config = dict(
    num_hidden_layers=12,
    hidden_size=128,
    norm='rmsnorm',
    positions='rope',
    init='normal',
    lr_head=0.00522,
    schedule='cos',
    max_steps=10812,
    dataset='wikipedia_en',
)
Each number is 128 + 32 x the weight over its row's rms, rounded and kept within 0 to 255. Layers, rows and columns count from 0. The size above them is the row's rms in percent of the matrix's.

# layer 2 MLP down (transposed), 512x128, rms 0.0833, rows 153-177, columns 0-63
size [ 71  89 184 178 129  91  90  46  93  46 105  93  54 102  72 113 123  67  95  72  53  74 104  44 112]
[[216 111 101  68 186 152  94 121 101 176 128  79  82 115 118 123  70 127  85 101 172 163 139 141 104 121 120 172 126 161 160 130  94 128 101 129 166 133 137 126 157 141 125 141 150 160 136  51  70 126  93 162 122  87 128  86 144  64  87 101 167 121  84 145]
 [124 162 132  90 134 185 154 155 143 143 152  90 169  85 147 129 133 162 132 140 109 148  66  91 101 148 195 122 142 116 150 102 102 173 167 134  87 164 175 136 117 106  90 121 115 136 122 115 118 135 102 129 102  79 143  89 141 126  82 105  99 148 129 190]
 [ 95  73 150 145 172 217 127 146 137 137 133  95  95  98 106 165  99 132 205 187 165 166  85 145 138 170 125 127 132 116 134 126 119 146 150  85 142 173 139  65 154  87 127 164 159 133  63 118 113 127 130 178  98 117 139 105 145 137 129  86 155 150 149 168]
 [158 125 174 120 132 142  81 193 132 147 157  86  69 109 107 125 142 111 118 133 126 158  47  83  97 130 161 184 214  99 132  98 132 182 182 141 107 158 192  99 108 131 172 160  93 145 140 130 139 210 116 159 140 146  95 107 218 106 125 104 147 134 144 192]
 [111  79  64 183 124 110 165 109 105 195  85 144  99  90 134 172 182 135  72 134 154 142 111 130  80 162 119 134 112  57 144 204 114 137 135 172  97 124 127 154 167  78 122 130 110 114 134  48 179 105 126 114 140 135 114 135 150 183  92 145 105 152 150 181]
 [ 60  72 138  97 160 167 112  92 127 125 117 164 113 136 127 134 165 105 127  85 147 155  77 129  87 173 126 147 138 124 102  70 116 132 159 148 140 147 133 133 161 138 171 129 110 117 161 100 101 131  94 126 111 135 154 133 171 137  87 133 211 148 103 123]
 [ 90 143 176  81 165 193 116  70 138 132 161  92 161 110 131 107 164  93 118 142 113 144 183 140 123 117 143 203 166  88 106 145 163 143  72  97 127 166 127  77 146 134 130 150 108 108 180 133 129 116 114 131  59 135 129  59  85 152 152  89 154 139 137 144]
 [147  64 138 106 160  77 156 147  83 127  87 197 110  74 122 133  65 137 152 132 141 142 144 160 153 143 132 136 140 123 137 113 122 124 154  95 144 105 140 126 117 103  98 173  85  90  92 123 131 134  62 135 121 122 144  95 161 116 161  97 183 171 138 122]
 [106 100 132 134 153 165 171 139  87 197  84 116 107 132  91 142  94 158 157 110 159 142 130 137 128  95  45 127  97 127 114 152 193 125 121  97 140 127 139  83  98  82 150 130  85 150 151  94 130  86 133 152 180 176 143 131 124 119 126 163 141 193  83  94]
 [144 120 143  83 171  95  66 113 113  61 130 157  82 105 192 126 129 115 170 137 166 170  93  97  97 117 135 124 134 115 102  71 135 107  94 109  65 176 144  98 181  64 166 100 120 172  98 136 156 103 166 135 139 110 106 148 195 124 115  92 130 123  69 120]
 [126 128  82  89 107 174 131 140 133 126 134 145 127 113 122 180 173 141 138 172 169 109  97  85 124  78 129  87 148 163  78  97 161 126 212 149 116 158 114  98 129 143  90 164 107 176 126 110 102 204  92 103 153 100 118 112  86 110  95 157 182 103  78 106]
 [136 119 136  97 146 187 150 112  83 162 111  79  83 124 121  80 159 106 133 101 161 187 151 115  78 113  79 115 183 106 104 101 154 139 134 133  99 178 101 191 131 170 133 104 149  95 155 155 103 103 173 110 125 190 113 102 104 139 111  93 114 124 122 110]
 [117 127  81  58 139  83  78 149  93 125 205 171  71 140  99 127 117 200 168 163 154 194 144 104 145  73 155  76 139 148 126 146 125 137 117 115 124 184 166 140  95 100 116 100 171 108  96 120 119 148 141 132  99 125 143  96  94 139 148 134 190  94  87 113]
 [155  94 178 137 147 140 118 122  88 154 145 141 138 152 104 182 178 102 111 167 145 150  66 199 138 109 123 122 174 146 111 132 182 122 107  90 167 197 131 133 102 113 135 169  94 108 139 112 138  58 136 101 124 158 118 160 167 162 114 122 145 177 122 168]
 [ 68  78  99 127 153 130 145 123 163 140  99  97 109 139 153 144 109 103 171 133 117 128  59  84 134 172 111 102 118  98 155 167  84 136 121  82 149 121 144 130  95  71 172  60 119 148 147 136 157  98 111 170 105 122 126 129 142 142  52 116 132 155 119 151]
 [168 107  97 171 220 167  83 112 139 119  97 170 141 138 133  61 115  88 160  93 164 171 107  55 103 118 138 109  94 143 161 179 198 143 132 141  94 155 115 110 130  89 100  95 164 174 167 108 136  73 140 148  61 155 119 108 135 132  65 117 146 176 122 176]
 [148 114 145 121 122 137  98 187 126  88 162 109 110  95 152  98  92 115 128 123 158 133 120 125  77 194 105 124 188 112 141 130 125 152 139 146 142 121 195  94  96 130 134 139 109 112 114  93 186 143 114 110 142 104 139 132 181 120 123 137  82  97 108 162]
 [148 119 142  98 153 135 154 157 111 193 120  96 106 128 168 111 160 133 135 129 183 147  94  93 119 141 135 126 145 136 105 110 161 127 134  71 152 129  92 130 105 139 158  84 122 106 143 177 105 148 132 161 171 158 112 126 117  54  61 104 150  81  72 139]
 [104 110 126 117 152 130 133 107 116 176 133  94  89  76 128 146  92  93 109 102 102 127 125 126 131 172 150 148  74 135 135 133 126 186 133 136 153 182  73 153 171  89  86 187 120 114 106 174 112  63 199 123 139 122 128  85 145 164 126 107 143 150 144  92]
 [ 91 106  81 135 152 164 116 201 149 100 187 171 140 147 138 154 189  89 138 125 137 118 160  91 131 170 156 130 159 155 117 126 124 150 102 140 118 170 116  96 180  88 166 156 100 111  97 114 101 103 107 150 172 122 145 157 169  41 113 138 159 127 129 112]
 [ 99 172 202 134 184 174  86  80 114 101  76 118 161 108  91 144  82 173 115 145  48 155 140 144 137 142  99 145 145 106  70 108 168 137 108  78 129  76 173  66 118 138  88  94 137 132 146 110  87 157 140 100 112 119  98 106 134 129 110  67 135  75 128 115]
 [109 105 102 113 135 122 183 115  98 141  99 164 174  87  87 167 115 134 140  90 129 101  99 106 160 161  99  88  62  94  43 138  98 185  88 118 187 157 138  65 160 107 144 168 189 161 130 111 134 141 164 118 165 195 140 135 159 151 176 146 136 109 119 172]
 [106 141 120 165 139 166  79 156  90 135 207 166 134 113 160 133 116 127 137 139 154 152 127 250 118 128  91  99 118 100 126 160 157 129 127 140 135 176 148  73 150  95 171 134 123  86 177 165 111 102 142 129 130 165 181 148  72 113 171 133  81 120 146 157]
 [133 119  81 153 111 158 126  60 144 116 144 114 133 101 136 130  73 108 119 121  72  89 163 122 176 103 160  92 142 142 128  43 112 159 157 134 123 176 143  69 143 176 119 150 114  91 116 108 150 125 127 177  94 185 177  93 172  64 108 117 108 179 126 175]
 [172 155  88 107 125 111  99 214 108 141 158  87 121 112 106 160  92 165 163 109 140 160  93 196 182 138  91 188 116 145 102 110 115 119 145 157 121 170 149 117 114 138 150 141  77 148 128 119 150 136  65 132  41 136 174 134 166 122 141 137 213 126  85  97]]
# layer 2 MLP up, 512x128, rms 0.185, rows 154-177, columns 0-63
size [ 67 210 206 103  97  92  47  75  45  98  82  51  89  65  99 123  68  67  77  56  47  90  41 106]
[[164 101 110 151 133 135  97 189  93 111 143 164 142 110 105  87 149 104 102  38  99 109 110 154 145 120 152 104 124 165 119 122  90 107 194 154 131 121 133 162 149 124  69 125 124 170 121 168 161 145 137 162 126 107  87 127 104 152 177 129  98  90 148  85]
 [129 110 138 162 201 139 121 141 167  23  50 143 146 157 115 140 118 185 149 140 106 147 173 110 130 110 127 150 151 166 146 134 108 135  97 156 119 105 135 110 101  64  67 133  97 160 137  83 122  79 202  87 105  91 106 141 118 135 182  94 120 125 116 144]
 [136 150 109 145 142 160  76 135 102 108  44  65 107 136  87 112 143 137 160 117 129  74 150 178  93 173 146 167 102  67  97 155 201  87 165 132 127 131 147 168 114 137 147 134  81 141 161 114 112 155  67 142 108 132  95 153 153 131 146 159 112 126 107 232]
 [134 115 162 148 103 146  98 119 176 122  87 191 184 182  78 103 105 108 159 138 152 146 119 143 113 146 199 144  88 117  87 116 136 146 185 152 146 133 149  93 142 113 103  90 159  59 198 107 111 126 149 133 172 140 169 140  75 163 157 156  92  98 150 141]
 [108 131 183 136  64 176 105 151 135 166 102 164 166 128  87  91 119  78 120  87  93 122 132 144 157 108 141 114 119 136 103 172 166 120 125  78 199  70  67 155 120 149 159 141 120 102  97 136 147  87 150  76 173 126  73 148  70 125 134  43  26  80 158 127]
 [116 165 107 113 125 182 129 110 104 115  93 105  86 154 142  57  85 129 103 131 131  75  70 100 111 158 111 124 102 195 127 160  82 100  96 137 171 108 123 151 118 143 106  98 148  93 129 165  86 108 140 214 116  88 128 124 135 118 172 102 115 120 114 117]
 [166 125 104 153 132 123 138 146  94 130 110 158 116 209 117 124 158  97 135  90 145 120 102 124 161 161 121 139 128 135 135 183  57 123 151 110 159 134  94 160 191 203 145 119 205 106 148 148  76 135  58 162 142 139 140 177  63 133 149 147 110 135 110 160]
 [144 120 189 146 195 143 165 140  78  72 142  98 179 124 107  65 196 176 134 130  63  92 184 107 114 111 131  92 107 152 156 130 112  59 134 139 149 161  77 144 114 150 108  91 119 126 168 103 155 125 132 115  84  95  83  78 148 157 102 157 123 104 114 105]
 [ 75 178 110 121 124 128 145  81 138 186 152 139 128 189 159 109  83  87  91 138 108  90 152 101 159 104 164 135 103 142 120 196 121 159  60 137 157  73 107 140 161 202 153 134 161 134 128 148 142 147 110 122  95 116 159 155  87 152 147 148 181  83 109 166]
 [141 185 144 126 152 105 120 160  98 105 131 154 170 152 195 113 141 118  64 110  95 163 137  88 130 136 136 118 135 133  91 157 103  81 132  76 117 105 110 116 195 164 107 123 146 107  95  67 129  67 137  68  59 136 131 143 121  94 103 150 145 120 188 163]
 [ 52 121 117 125 127  67  73 107 170 158 136 190 131 139 151 105 202 166 153  77  93  88 142 144 122 104 107 151 131 104 101 142  74 113 131  89 169  52 139 182 128 171  93 109 129 103 117 110 115 134 151 154 156 147 149 156  83 107 189 180 102  73 145 168]
 [127 162 108 124 143 143 167 171 177 185 111  75 197 161 188 143 104 111 142 127 105 161 131  71 164 158 151  54 102 127 111 199 113  72 141 114 113 109 165 169 140  58 103 128 109 119 159 133 166  78  68 108 125  54 113 120  78 110 143 134 107 137 123  75]
 [ 94 168 157 151 144 173 120 109 106 117 104 132  92 208 139 134 135  59 116 120 114  86 121 133 141 127 151 125  93 112 148  90  99  99 101 167  85 124 150 101 102 149  71 126 188 146 207 130 145 134 190 100 133 117 148 117 115 138 172  97 139 162 166 167]
 [115 148 143  93  94 123 115  58 184 104 124 135 138 182 160  98 113 188  99 142 118  94 147 129 153  75 126 107  98 139 143 182  97 126 109  97 168 119 136 163 114 161 106 134 147 158 129 164 149  91 121 167 103 147  93 131 115 160 112 110 120 101 139  98]
 [118 171 138 155 129 108 137 194 131 115 109 154 104 143 119 111  67 127 137 117 108 170 129 144 137 153 160 128 118 193  81 134 135 147  93 137 120 161 102 121 170 121  76 128 142  81 121 152 109 153 108 169 177  81  96 131  92 137 188 121 132 100  92 133]
 [ 94 136 145 147 133 200 157  62 137  93 136  93 150 117  99 137 162 139 132 109 129 172 148  90 119 119 237  87 114 140 127 138  83 107 162 131 129 113 101  88 131 113 161  76 160 145 122 183 101 174 129 153  69 107 106 100 126  98 100 114 112 127 108 151]
 [143 141 119 107 100 188 144 171  99 109 118 158 167 149 171 161  90 128 115 113  97 176 108 161 158  99 107 155 118 108  90 154 140  58  77 100 112 112 165 153  66 139 122 108 152  49 122 119 169  72 135 118 164 152 156  91  97  82 144 137  74 118 156 134]
 [151 114 161  78 105 123 138  70 131 170 116  47 168 182  89  86 121 120 130 112 103 120 131  78 141 148 131  94 116 156 124 124  90  80  91 106 110 106  83 160 134 146  81  75 134 131  95 129 123 167 132 165 102  68 125 138  83 148 146  78  87 121 103 130]
 [ 79 108 134 180  97 123 144 131 108  99 155  99 156 189 166 139  84 102 146 124  79 186  90 146 167 142 150 160 153  77 115 137  99 116 111 122 137  56 114 133 102 203 161 125 103  97 128 134  94 138 103 133 115 125 140 186 133  96 175 179 181 115 127  97]
 [102  91 117 155 193  90 100 133 113 138  84 134 105 144  64  68  59 147  85  99 139 130  93 143 135  90 163 108 111 135 128 100  69 123 149  65 145 139 113 188 106 161 129 103 179 182 134 135 112 123  87 154 135  79 171  87 153 103 180 138  82  94 141  91]
 [113 166 139 130 144 197 146 148  84  90 110  94 130 182 109 135 149 167 145 150 130 128 181 108 129  89 143 110  64  98 130 164 126 131 129 119 132 128 117 123 164 149  77 161 157  93 165 132 103 135 143 174 103 151  98 130  78 206 130 160 189 123 146 119]
 [146  63 191 144 116 184  67  91 140 141 134 137 186 172 156 105 150  99 107  64  93 105 104 123 112 111  90  96 103 149  93 125 139 136  97  91 146 104 149 100 122 130 177  57 142 138 124  85  71 136  86 114  93  66  85 131 110 119 151 103 135  77 167 128]
 [130 173  83  87 119 100 150 146 171 116 131 133 138 143 116 121 122 170  84 115 121 127 161 147  83 157 149 138 137 213 142 140 111  58 112  79 124  96 107 173 151 113 104 147 143 111 162 188 112 135 187 180 166 124 153 132 105 126 188 154 138 151 125 177]
 [127 128 117  95 148 130 116  62 191 156 134 103 153 195 172 174 185 103 104  82 119 105 149 106  98  78 151 106 104 117 106 130 121 145 126  88 154 155 178 188 112 170 132  98 122 149 161 131 141 177 109 137 133  82 117 126 130 111 153 141  86  84  95 138]]